config.yaml
n_layer: 13
d_model: 640
n_head: 10
n_kv_head: 10
head_dim: 64
d_mlp: 2560
vocab_size: 50257
activation: "gelu"
norm: "layernorm"
norm_place: "pre"
norm_eps: 1e-05
positions: "learned"
qk_norm: false
attn_scale: 0.125
bias: "all"
tie_embeddings: true
parallel_block: true
init: "normal"
init_std_qkv: 0.0241
init_std_o: 0.00472
init_std_up: 0.0241
init_std_down: 0.00472
optimizer: "adamw"
lr: 0.000435
beta1: 0.9
beta2: 0.98
weight_decay: 0.0
lr_head: 0.00486
grad_clip: 2.0
warmup_steps: 218
schedule: "wsd"
decay_fraction: 0.259
decay_shape: "linear"
final_lr_fraction: 0.0
batch_tokens: 65536
seq_len: 1024
doc_mask: true
train_tokens: 768700000
steps: 11730
dataset: "wikipedia_en"
Each number is 500 + 40 x the weight over the matrix's rms, rounded and kept within 0 to 999. Layers, rows and columns count from 0. Numbers have three digits each.

# layer 8 MLP down, 640x2560, rms 0.0469, rows 507-639, columns 600-639
481503491551485539566476510503566574500474513454588491551495498468483490472447506525509415462525461564522482476496498490
539537525533506483560460479551474498445472546566500478452541441499471441533511526427505478490540522497512461529472484521
497521531519463485513492470415508494368551517495513481431522535511541503458420488544533458491535542492432536509555560486
497462480472495464459462501456486460531486542568469447453499491476546497478482507512466456449561546480548582506446569570
508504475545525501547534498524542531496483511500433536457437513430522482517535548435520493492514537520498489484512566412
526446448449567492448440425527506478508527484486487530555525468542560554538480541462489481506466459487461504495488496493
542474447465514496512505515512467481506495419487550517561446477502507497485573577455517406529529452522515479491434544459
550490482520454478505529471513534544457510527466525507512479536481478487495474484461481490507468490513569489470522523448
518451547546513556516499442509449555598549477470524386472472651395444412535553479530544467589564507536570441461514523460
427411521460551495463538502481474532470458519495498438491439538399545488576458507489504508499430530488498515480528557509
494480455437489544458522462519496461483507547485457509558481441550499505517489501526547519426440533542500522518437560509
474513452528528491487548486533526461431564651508504519499556506514493537506552537506458508507500531511497507478489464534
521531507509560467464469485583543443512543521492491549509448513431501500403525520518498532464479493495471538449508466458
539503503490583472513547473546454543491459479572583515466513510512506509476567546531530459503449524529489552515523580538
482548522512532544502434479422533523469552519443429495507532495534462471450508548511437431501496481529532507519451479466
527536467536471475464522525465474497469477497505483534491517497515549495512512473496462500467553473519488458578468490539
535530457491502475434510592491493551544520550511517518473469557504496515479531429470511483506431475501456503454495517506
513512565547517498515527448450483480481465501508504485385483412516468503494484511522504509418536488556491529535520480548
483447488489449514518500509523517496524537509469457459498533561555565442503530525518510506421538552481530462598492498530
510516463497535526462529487526486469515525473553512529543490516501529558531526479543447525512558485520471564563458552456
449446437455509530539476529477550536461456455519471487455470555509467491497513526467510516516545476539539484470494462493
549487489488498509460510562512494561522543438486524502523454531525462479508539484506494496558537583485524455486523458484
483468499578467518508496473468466435508457408506486516508485524546458552533434479542491466572513489489492453468525503426
495586530487462533541437477455538560494474552522575503511525435519477477521388556529462484504440510498523486540467438432
509545555471466554494419516535511466507467475476454513491473499493486579487493516480499502461578487486566447415523450474
537528514517528518549519517485590439431436455586581587496488541539468459523488469505525545499500516522517548491473512517
482531518530509506511459503531464492547506529487495530585542541556504460480496455451530536484474489476567543504519588485
526521472506451469442525485589450449506497460559513494492556489457592585568503482495483574461591515461513451477511470523
497488454567511499439535497499566500519492487473521535469471525549445543548459521511516470521543489509526467535532452440
507472467496448549456459468471502488511452492521518511558514568490484456445547555497485504542443472435457487511501537530
476544531459475465511525466532562412447466492521515477519534549458459539503531563456497465510500484429504459487523565588
519536489504538515439450490503492502550416515444452478511573515478517495476473480472520483604482501492481504488494532523
508475506466503503456488529459529492527519479479480515437510451492487494519498415511534529507505472485537459447434544467
490453468515485496560526499474469469438421508548472479555455464531502443545482431499536441500417462572455523446565491548
435578442510497469472507537505525506481424540483436495520466450542485468453499573504434459469508509498422505504481466399
590561565525542463448570502491403476447528515484569522422520503482545464511541433497522507516520532495537531485520485551
475466516482472450559543466517536582584434542491561509520478521465500523497430504482492471517588511471496488531471485508
476547500474486531533464486564425445473535522506420434570545522560503468575524455528478474426501462523538492463511505516
490558482437524501471407528513468465406531569456429521496441440513456527455487472496445563501443579578533494507494451476
445478513569468518520436468525521497509471432502468521474529574568493579455551484550492503552497509542520483468545515414
492478486534451465514591465472509465534479477508551465510473434527472473477494464509493448468512546509462487497513470441
501575484507481485550430483512491446503555512489487480556494528481527497474484554483495445516515458498520439483262487489
520556479393400488539502498530491485495479454445472532483467486492463436501498521466485501426479488406527496420505517495
441501499448520480477477554548481468557585497508465415495462524560500486524613478509505537494534469565483536526503510456
489522431505495490511510528544522520501433511518516497485576478501483524582432529490561471573544499469449500519530510522
484504446487428417561437520487515462512555538461506481480487496493521530593415533564505486522431485461501494440542470494
470479527426479470559547521429494493535466504547475527454490502483526511561512461457537536422436524530454499503449483520
442443442491453469497403507466484508497493536505463512538408413520556539499440530518531501442470489494523557468539489507
537512378442550444434515544482559492488430477468504438444467507494551506543479457473512510462575430514521452508551473544
492492518409511512517552519437490416533595481525546454555568532441505512476545506503470534507575541550553506529478522507
515487550512455516501459461554556466518483523482477556519489477451478552482433490478486452491432548445522441572477502546
450503342550509473516478458461499499442506486447565431563448506496472547493561555467483467515439425486547529542495476473
465531528484528475475494520526543457499472481520538446568519518564428483525478519487473525482506504530500572492484525477
478472518552562517489612486527499514495584556464526499529455490540505559500532484493477480458555536487603496475457490484
529483523537536463482565557490480524467543483473524453472558483513570561508529542518514511468481503454470529529462469534
528530484504530566492515530498479522520476475516505616488499497499542524476468568534587441512483514472458512503476458513
560509522489476537442417519441506449478521496503512527492525448531514499459527515546476466473521487550490496477418519490
501534468492450450500437547503473484429563539551464492551436467553524504471463527480530469479515505475519518460523554467
481506537517558542531479486470538495543464500489531510522531525527484520495480452512550517522518499580513513485477505538
432498559519551495469479474514501548507572492513477526538468499478532493458475442471518487516531437486568466565532455482
454546465498489521461513483506559505454447517548450450381478548526467478453571561571438486514539517538512498592540416519
486477457505492466541532457444542500590439500491472469576511528464538479475481496531516485480487510555517548516449534486
515511578522519517463530530518473485581547509538476513491517505513543498542535500528496482500474548482460561508496476478
436547489486482505492469523523522500474506529462504528453551524501521538483507460494452553510506524473502525525513490469
528527480551445514550482508545533473550543579491464501411505459498549603562427438434491500415484494511558547506509556480
464561534485534489457528592514482484377446456523564458480574591497482475520504446533481489570527590561536495455447560503
516528468456495485416560476509516530537476550431491508496495569463523493576400419464495456515460460477462430555542440474
484557508516488556523461521520453518497488520535486504490529508496477508482525533497527471501467526506556575487561488531
478422505493541449568499485486544469481437485528517507513504498452503461449530520547453504458497485541538473508524517486
523479462446530495489466558499481478514536432553470507434550583508467510497497426534543469537498515503488529507497509489
598462518463485502563478473515477513517475527514527573493412556485467461467535459508583477509514463459529477476474426430
527504495464484420456561536438539512435492543551510434468523495534514492574521456482445456514533458509490517493461500482
440560479514563455558441441507509444482506510480482560486421512435451478445466494460503513461478526471517489524506555537
498504520485586483524457450531512494510480504559551632540516506597556537506533504542410471547485500450533498481545476520
510555542463491570469484529513502542445517477544463551489542522491520481550454479532477496523488503478494462577511547524
505481500482547463488588468514510466570446545509546476384502517518521505520420437462521543514539507530452494466523543500
510526479492469465452504437437496543495482552452469497573481459459447532573556541495496547491525468535485486588478505545
481477470506533543465462479489547534555509445509456478500513467470531458541510468474491555533500481499526493494458536507
545502456561418564397545527491558538484424521411523482478431450540544585498475462510578595505516451500469545540487474431
525520533517548535484518527476428453488538495570473548568494495491388544504482532524538583379498505558417511494492569582
571523464491449528509440507557479538486529521434529455532465499443511455492485526534503539517468424483497482438537454519
481479496406507506528512476531533493498516558490509490404556508556514528497561583464474519554560489502593523508508470487
481515582476472542524504526458451535488533433435479515458499498488558571536486596434472503553597530496409544555441449456
569476453492503517471496548520577519580470525516479509510537449516509473470505480491496467497534514471441447466481533506
460492583517374462543500508554496460538569474460521509599489519467456467496461504445631497500419488468486477560401455500
555471450521493537519513510459456506547532487565504483435541565483560451512498524479536483433496521445509536534458502466
536551492518424501454500484430470490525505526535557464582539559480482564541560528450494490547446494478439523488530482512
507478516451486495507477474446470482469550519467520547427472459530530505501543540489446517550494485435515525515485521564
526481452515481479482518419518585503477543511542486511432515453556545571463445512484518478431495573482567580493549546510
484499425438505480504453578485455474518480531524491480496487462508492479545472451525523577516422516565536541560493555506
539512497542530524478512497480496504549472500504525545504477457500532520481453448543531462373500433474527510469473481481
441526532485456509538554465432581581498478514481517535513589514472504475472474511524513501543495547444524535487418478538
516424486444517547481492568449493496492487542546505515512520490558498474589481499479535454464492505434506540569530530543
474494500604498503463511486479478425519545522518534481523485443477526469493479498511476469405571576463459531454525513445
536485567468531508516499542507517534565443529517514488594557481443545496537509509519534467457487466490509543495498499502
543491520507518526522485490536532522452503512394502554543626529459456502504517476523474534471470451508439410482449481473
505473537539541526472460596517502500455541507535463481504466441577487492534507471489484478444472464484459454473510500503
481481566505477437464561414519468446435508528450519510496520536511561540481492381493521456543482515498496442512522478415
507487549512454544499509490507528487477504537536499498535523457492493398521474452541438494455445483552504542487515456501
488489489537497441479427544475399511460479461516474500518514463581491463436500471521488503533506415525550523482506515486
460531509525417516470491504514531498480514496552528536472491519505514531510533533526504470449518507510463516516515502511
554476506511443537515535481442499459552521520501486479554535453545508503547476532454549412509488479544545488546496458443
460442485483473490551512575499515517598467408522522471518443502516548408526529582467442488519541429505538528477554473508
522571471467427503492461555520506532485531427516517482475536505604576490462561531496502482557470518548497489576457464459
474466531473491536491483475469576485544581486497482439523429471509472477472526528500502469444561548537576506469481479526
508538494486493504446454587441473522503503482497428480492548497470475460474572481547464513503429458492478520468511414454
521554417471465471512468484463471450478501456453503510487444465493537431448428428472524433464441493583502520528489487506
541498489538410496511426476437500537500541464506561486510464525436546465405494491508449567496581455474477545501503499476
501523495496608411464490482483469508498511470486531545561479515515495510501527457462489568541478544494466506505503435489
461512531506517514523432516505415473532431474535504521566499510543458509448495582491518519507429495564494523462541520519
496468493514471459505505467527450547555491482502534458554499477656535569543535542438509463506461516455503499509507560496
488481502459547446495509489543452515471470566532539467480529463470518510495486484479468469509447516504487506491497555497
498524507510549514545492494459490465489501545535528509478581596478484463597482488497523541475478466447477495567513477488
487539507520460465540526509446529452492475543455496478503458538482423518537598543487491484537469383505502511450464555410
493494521506519523547458496469512484463520549471519575525585537512548517529468554524473456423501491520448476504518387504
515540542489494529579481563422452569569483505442511475498356466537479479491525505486507506531535467470494541500513521531
496482475519494459553453538518454499493527562547480515504428446506425559526493449492504496574405520557474554544487538526
455496497520418535565483461461472540555430491508442561544477533554479516505479419486527556515488482497526511509507478565
546462513465541551524540515527485480557503481538480463529449517424563544461459537470489510483497479427463456522513479461
535451540503491531485530691548544468465528522503458531518518471500508443529479458535468574468507420465504439472515466548
436456474512469461505547467536574510515490483529480555465505572487474431463552536486469502476559536526442483534531596516
467473436509474487492546539494472530509470507517489430484431524544532483502422525520470532497431474458395461467533455487
506432503536581471469509584475470511489510469475534535514465457463533502461533463537479491558476473469477483476561535463
515464523476423511528495477540477508593494491535464444473462586493501431422513480530513447473475547478554489559534562469
567551480460536463475486482522511464539593480479545490543558427512501421547495540543493456512511458560453444452554487540
474481484528522518519483501428535527475525495494444444473497450481534552565453505476447444475505500490514481486459474478
498521495543589521555488530492450523545419511503499524529512471475523459470485497488517539494450436512504435475543490532
499450491515541474468464507514464535466445514444482439451492603502515478495498482502546487527498408516504526495479485456
445505538497512504500460503470542514572521534535524567552546413492512479566508505487523477482452555489588478445533506550
502435448503517476512559461508502505540405519570534509567531415462499555518465437546481431494474574459536467515464478498
545507513511461493503445483542512473541506499530516504523471517452531489542500472519487468492498537516503520499460529522
487537508576513508522469546488414465525548529464490559519491540510449512489524515508448440512528535541452469503521531530
525585470537451495498482492454506548418607542539481512467516530510448501465442486580496481537486502459461526558439505486